From a checkpoint of a small transformer trained on Wikipedia.
Training: a variant of Muon for these matrices, 493M tokens, 7525 steps.
Each number is 500 + 40 x the weight over its row's rms, rounded and kept within 0 to 999. Layers, rows and columns count from 0. Numbers have three digits each. The size before them is the row's rms in percent of the matrix's.

# layer 7 attention query, 448x448, rms 0.0503, rows 0-12,64-76,128-140,192-204,256-267,320-331,384-395, columns 192-255
077:439446538490544502589515497493472490498509536497522529525505557552478374530512484576492458546499448431530421394475503560472464507472482523512520482496542492460472500524526505469454500514556476
077:482481489549429504509478466493467543521473503524502476508553496469544490485487494453521516531505463499523552537487477478536480584509492491462418509455455523517519487506517459432455570496512501
075:496465444513425558557538450417555522433507508411522467465510497527524525474525517473590431467492431442555474538524536527468514443600473497503511546456475514494495493473549490469468562561534472
082:515447423448477501561500498501490484584496471595503532470522470467501534489496503503517424508471470551522463514499447516460461573511487481504420491497467573519443428438584425414536523513516470
087:530472535568504525582413470445449461509450518514419461445448508573481475461569535446525489542533493427529491475516485467490499521486409480562404480447444507476440466455475493495443542458452523
097:550510394410505533573613438519555471527525509518468582472532424453464469474537514506451525531528484453547517497591503557465499527528564482480544501485520629558450459430477463505552481548551454
103:437480537515535477468497573545522495506548433489554485486505557453472587557526525538576455513472524498485491541464500545482487491511500507388470525488517472590547448545547508469523481553524482
094:534437467496441503508548526496458532499488535452500489481555502488514498450528459480449490562454537499537468490503444500440530406583522539492503521550503474553502414484598500539542486554574480
100:496466505496482472502482496527526453460451542546447478541491445507493513502494475511560394422442469486567500517501526454530539506490451484528427490433492488518474515453442516556508472469518460
101:457474511454529525469497508538474573487498531454530538511419561534493479480534505524531425541524419493557493549477538481504447551536555476496438514526480527484540599462511486391511480493439573
086:388552457499435566479460451454483503465527501496522448511392470513495446519604525508552482469554524535549479476518460548547452530563500476482526483473501518524461509468483496528534482507600475
100:524456555533461498466513469456556573470459465454494457502543538473507464497513560470517529491544512469486494588508434513476506534520435490535499539527557509544545505462447433465521472448453493
107:485494441506499611501541437474391518466493495451492515565568523527472444458513527513485450532540519437453524424525489450507507485512349486496529497490518513507445478515551436501513481474528499
075:428516613564532482547406529484529526498517538452500483469488555521458477494535532565474433545408507496547487515518453426505519467521607446489517452495536546445518515555478484579547528530521516
086:559442448536365460449506468478565511515504460553515508525522476498554445570504452409523548493536463545447517474459465512493556466507500492519488575476508457562497470466464530453540409474564494
086:607466470525481529505470496437540462509494469533509470464501471566476593505533518463504516500559443531402507473505514542443495512509539538541473532489559534550508464436498514424471508524437541
091:509508488507484497510466421459581465542448503578482490408503445584543477493490487481465382501463458520494498573535500468499487564511482488492539537403488537551446522545543472479569484465429562
096:490477497481458508496494489491501490497541577449504467499454562584499528495432459513543508501513459485568456486534479545490447536576462527458452493529490504537524483538485487464481511484476575
103:496453453471470532458574426458504424461484457530473499493457493486476482470499518443466504512446473527526536539490500537513462545470656547587493517520466567458463491455420493444510557559543543
103:533573534507524452447499607510540542514527424525485514538517491422515458519549501427483452551478550462488545571466538538477529522553515544457527500494520505564548507580516521499471467482545483
094:559457527489528463485494521519535475461404557508514523521520496521517492507467460484519462436451500487479532467496501493449475450566519459553484557507546489502477493512535463542541479511504503
106:576462521519492573460486508485483539452552421483480518514523534494588458390465453458507489422466546474558465456456481512493517572509484508510504522489523523475503521495476523438485397490560469
107:544554526407545438442468525490530503479552470525513573471471538489497529560507456451491533530548550486408548480507538500508526501440550552543552475475475565468496516413454500440536503489516468
106:483418521539484518427424489537568485521505503464506527502467517487512523420512525553526438525468450560511492455503460504569506602477476459480445523448473469509502438460580536489452448586515483
102:494515539507500519483502463494525526508465541510531496497500486560528459493574457466526604524468509476582460516530449476460464527482506617543520519535475472492546546510479452491575498503523507
117:473506520459426441544458515428492533462505509489371495531499467536467485508468521575527519474513545457495492447484443519553524502557433484510500527487454521493418431487476555467546549537427469
079:439528531475557462517494546520413496478588625397575520488468475448517495473583499520524443485479520500561509628407582478518526483501487437483571477493553524522435561484492515599460516550535491
085:556429507531389489459525479424492493478436434540438508520547520512523490477462438442487532426597462518453477430534475493557478501478566487533484596404499454500499511518450544443560469505505515
092:535457518561480560447491469481524440489527458514517442508492542551521489497500520512439510537486430480469491457506507533558538469533582585513425516454516481483482517372545554477542473453524475
101:457477520439473468504507548515556491530537527548485527510580508481528503530522510526450463459535481585502457501494486526496502564464521499542499460464482485518438514555515511470531457546471535
097:475522587544476507515498492477475552536518566467463453453408513459430574461509490482564467510530490437562479529476538502516473483489512464492466464494504534460529548416448483449528524524500498
105:535488537513526472518455473447478485402500518532472479431474516546475473540451482473461545466549494515463475527533448531536468480456582476467570550413383592551553442464508482477528516474470529
096:453458417534507515465491517528499494458514429561449541462530401566493487520529486459485458560552469508455457479506489497494526503469462517480490519451519503557537513564473542416565501513568583
098:589591502524486459468447444506526392497445487478536535503490525460507535515463380498507477529448471534487540509523429514503616427504538463534548510446562445479496449516477483583469458465490497
109:448490578469517496511558519466495508514466425512517476494468560537493513475485487475469522456440577449484535488496541493575533475473511543476524421433506509575504498454481486474482440520530547
100:496545430430482529468460503489494488503512545478531481487508488471472549588500449543500561545498506498511555530502519533493482480513458483568476534509444563481558518455437506443516575566536532
088:418479504482493511489408505487511540550505583494554472481467506393524486522541467504525509506435514515499554456452530547530513522484459511491533567471502512524514479516529500517429429569518441
104:511455521478470507528545489482558530508485510494462474526523521521594410534430531462512520534472528498490492542492486504553533500470538568470434432493488520526524528544468498568593502521411499
105:498526547497487454538473492452449526519488426508498424530468510505500469517428486538546520412492523486495495498485420472503494506550466501559532520443523460563402486492450604487437464565477464
096:437452602468553464512484479553498459450575495484604530533490495441547528441578549533546465511508555527559510568510570544423471517543514480516481500540584529535539560529506501589492521513543492
097:496442475534484491421440477464557532523476530511469544534438539534508465518488469476572446490568459468496469511416520434524475447432555550439461518482521468521427451460480526428519462503491444
090:562460487473402529516520498477542458504461527517503398507495511465451464480521488459560466484522463436556504471483429499512541465476465450494461524508501575513497496489529499519512495429483471
090:492452486514507501511500472539582514505475446563454490462418499543535460520434490578540465510471498444509555530474512498492581442518415500501542441487494509538502468564542473560461516572567484
099:435589551527473501476507457530507508522469500489512531516472528502468432607543498467516567452477482490498533513440481480459589509448489470481502537495485440531566483445517527452500452561548484
093:437464454535471536506534489487506525523474590454493488440521480458429551454492496479502541438490513475435469487495490532564441524421557493473522484467510571523479490512507501441481630490531477
093:527504498448505495456535577504501504538507448459537546575472449490527457464509532485464521495556550580463521443524511526456512582510595481449525435519436565461578544475449528489528470515572532
089:478466473536420538542367517510485491473542510517470544436469535548486463589522502436573491491445505584477519447453510539468507469464466463489526563500526475534500503464537509494485474525522472
097:519544518467533474538481526455475486496464515439471514527482540499512516454484394473603495530455513484538488513511540496570451493435493438457484563471530451545494519479495501408533504492473508
099:452462452417542408534535505551492512485544467480516531535484516526558463544548442492480478522547483535514495579483523461459543483508593522559496498472449544445511527444422520518454478520480482
087:516493546543512561466452538461487555581497580500473507529519529479532486489491476560532437512430518454543547562508584462565504448519464420411506580425544495508479452549516460473427530559484460
096:480523512487431437552578541451539460471470500519433504572553508530530486512483446460509515551514486464525443535531486490514489495457468511496450522495476540514595528457468498503486496505477474
103:457527502525457489445551513558517447513501543460420473568464477539439475460475466523529547553523463511500583509478447445561474505567535480470535484494515494473466454443426499469557560538481551
060:558502530533552527458455528479528457585498535486510468531452491468492472454495496477538488430505482443504440515508567550474515506458582468393525489499478506472495584455430548512548525490541506
073:534435459544437437488542492496543553474520504523465549484546496589535519536469485438511503483532504599456520569481518482540481507490467495567432572492485452582464479548458484423443501568478501
081:521479508493495486485425470416502451528514508488460435499489516534508522530495515491513460489517486440491473564558520545465485567456495508528451546441547556556504511487482539423422443435521472
084:526473497483505509530467490482539547472486471546483440411550410555521512545515409523485428525520435506507527596465532478529484517493429505537427515473466528545462473483554437431546516492514505
087:483461562494570506543445499500432569471504539502468479512508517515437472513472531442529491554522461476518510558506502428553456502523487466418477444489453498492510515445443481455587564463400585
098:508495541487454509501457523524525458506493562460529465520435501497467486539528485457453503461491524520506463539509532501507467567492525524486469460511531467469492506493452479473504520474485521
092:435493454471561516474429539547467500594512371541510521501563456506556540486576484570459468507470482524506546510446472492444541500514463469505482479462512556586550486495589508496504488554585503
095:469489480530532456557513467452488433473523563497517524478464470531494451520486554513495500543538516574491485433469527515487491448501460506518522491506497469434422458483506502507409491568459477
096:430533560604460515477514528408509494431485487512519479579508543475492470498476508519526455484500525443452470530494508535564573460476450534493435516552518425476523464413474484511505432521534451
107:560455482505525473515407508496488456519450514498488553468461519494455433507501496487481542531538473452535495490461458478507459523446561538457491527408527493543517511438512507535485457490467510
086:425468494548431571493410523465517534495513510493513536511451501466561518513484587521545485488478513490510516539500513479570540534500473577489537545439453451486531496446489506464528512510567490
103:506501537553480539491512548437589550540488548462497437494490461563507394534443538445488446492511530495430493554503535461523499512473507489577510535530429421534550542427444521508524496502511641
081:492523626530462487542453470492511492514515565493484509503453579399451510552567462468508472459500515458609512457531514411514471502556561509515463491509468449530466573505489510582521525438482521
085:512468429595428532526517522483515496482416483541441520466491477583447486501490442445485513464429501524473519559486482473517488465488504506447463507482492494442476450460475488512563474551479521
090:541506482532482502527513521447603517588490458521531417474582535550568486459497461472523536593540449531487530504527430568457534458440499532490425534447545591563540522490523450484470484516480557
098:527503404527482506486545494491597414473450456498500539453452479614511463566514452453480493490514494464468518589503491483530476473480543458517469517461572497564496483504559547434498518535540519
087:561500500484564542491494493470541469466426516421551610430431554539462485524470461470472492467508451454627496506457493506527593530508538443508515469525495467494427475407525525462462483553539538
101:583574435479516522519560508519484517474525495522498527490553474511460512430489501461491439504460522468469565461428470491509557479543495518519504441506506579521521530502530468449493537453497500
100:499505474536583546439444569582501516495513397526524544469589526460480496488535477529461459471457463557436494499431520508552446507480509565468495463562515497505543502575439493482458443470458462
095:499489511509475599516543529466561480433560528475460457447559521475502505510494515451447497503469527502413575438488483563512482487533484417597545496522497486550500585529427464511472454587528469
091:517436512443476490552454548477470523469486502447473502495476565494488556474491460520521540472472510534561523514508457499524558482567534460514468536512512463536532434436463544471455468484503520
089:492479493515507467470472461508530531452488413546489545521554490518412478463485529469516461566503565544452484491503537502509455410439552553579520526460507501535568454507446504497482447559562495
079:447503558521458453544452463455501490518540494509535435496446472425474544546506472487485509481518503491525534484513557443499463493478469449550478478471491484579475477508475470488516522539551482
095:470499492490515421508574507494545489506449563421470537495490485502550481520471483478520511464469502443504440585492427581531525514489463546453459492548530546557523535512521536566497515517491511
104:506574527448470514529488483474498508505553561521569492487524469498538562422499528465518478480543475518512527586524519522451539514510500420511462500471516562549494516512537483487473469456553492
107:491430507544529528427475462511519451539440448494486570512486455573433528612493445540553508468455467541541512426501508447490509406440552546473496532520581491480507461523458538494554460521541531
090:616513492435529453491490495487583526540453485503468465477496511546460530481487474510521464538490512510423478541529497436486497523512488529482478470499489487534497503526550437549580516463520478
097:574529439517566520480454545564548489544480460465501529445453466619570602505494547509483481563478509484489521556468542461488522517470534501456440550451541547581510499510466503489493530456505562
091:580502491590530508587534548601530467504501486496455506493442510535422467517532490506531470539438543464508540544434524435526509468412464469510526543501480448540535520477516528458532518467490543
101:476443453503486487497506514538452432457519517481494447411519545559478482478483457519481439558523470512472497495490520464500511469557536492515490560418454590483552439476412552512524541550502492
095:505517424484473498502478550479540542584430436509534563496545433452459558541557451545469551491416514502521464531548531540507529543469441501439482486482544503508523505531559477480485461494529532
092:497499566518535462525446455485455436531527544535497509518559529591522530466542512501482483544469491514468543431568445459571565453505509525456541541527472498492491532496536483505528425499521496
100:490524456462582540539525471479509489474404444400507436452418477529466548570561527500481505520448569520568507501465460520517527544495486551515476484495512480484522435496477472514467460542527489
097:523474465503533476482442499479472503522544483471468487454530479385494437529505542501492472468477521506473499491545460524509535488506512522541507520500512460501528520502456508469486517457468521
083:433534480558485530523534516559541561474508489411534447502444479443475522561459506517534453564411543557440562482424473439525538525475441421535545518497515459477481451489504497524510445578537490
101:516470476521498543519526437492478519507452619538437442496466501435544400649534551430555427469605455470506500463495511434498524518476541525471448533462515493536492478478449520558429494533474528
# layer 7 attention key, 64x448, rms 0.0427, rows 0-11, columns 192-255
082:558541412477516415514503459508443535539485453554541490449556536569433570459495484492462497535557459423477477452505506553455484479478525491535537479523489485474530531425433489514466515443445465
082:475493495495439555508543485560516447474479534523416500497447541465504462469386492457506466574505548457515562536486553476502545465517507475525491519510503478502452585494478498510444536558491485
089:436549514492500533477551464465498519444520479446450516560473533453520368524475563521578565503437537543493461541502620473480495420504493463519554527479536442493564506416435499517530452529508484
095:490476482541592514442488529535492542419504480455445481586488500566488465526560421428456454477493565472452514457412510437519471444531564446534528522537534490458430472533513515442462475545614463
095:476487476480463517494455494485517474466467500474504532476473517430513499475450538562495527506484559482509514513552570506499374521546555498485588501433528569575488465526562463484566576517462537
101:516476525509521456554534519561530452504412463542476532558493491556532462497543482538456468509551551481546506568483515437473481451433551444483519484496500424453459527548440520521494468512550496
098:576444477440573500527535462509417527436548537524504587490483498519572519478570419543501435469444508555460533538499434448469514506504499461535488516490478408469449519435426475535508527405519533
104:527476550481557504432486508511497512489518537489495523512386551450495447425557541502528464529569509456514543527444559452528492519483496536490456553509494551547487456485451500486471437460555531
101:546498498546582436474490450513545512435474606526535441471514477501473555441503494595508461491505406520524527526487513538460487495526524431442479515515500499459466564554481512567502477447430543
095:463467455534543494486525505500532483464568460549515503530478512501533538479481475500431514553486536485497474461532578515497586487487491489459490483567526487523478556557452516557554556519504546
153:503541516512478567504501559476547479449518453444490528521424528494483500476460488503548439541436523529579548547542451491574548484454469471505511550521537450611468465473493482526540494532524479
101:511509523477474584427553443486395453529529486557577536508492516515507439518521495532519507537540470502545545562506492561490475522511557455482497440509490466501475454515525505403495514463556544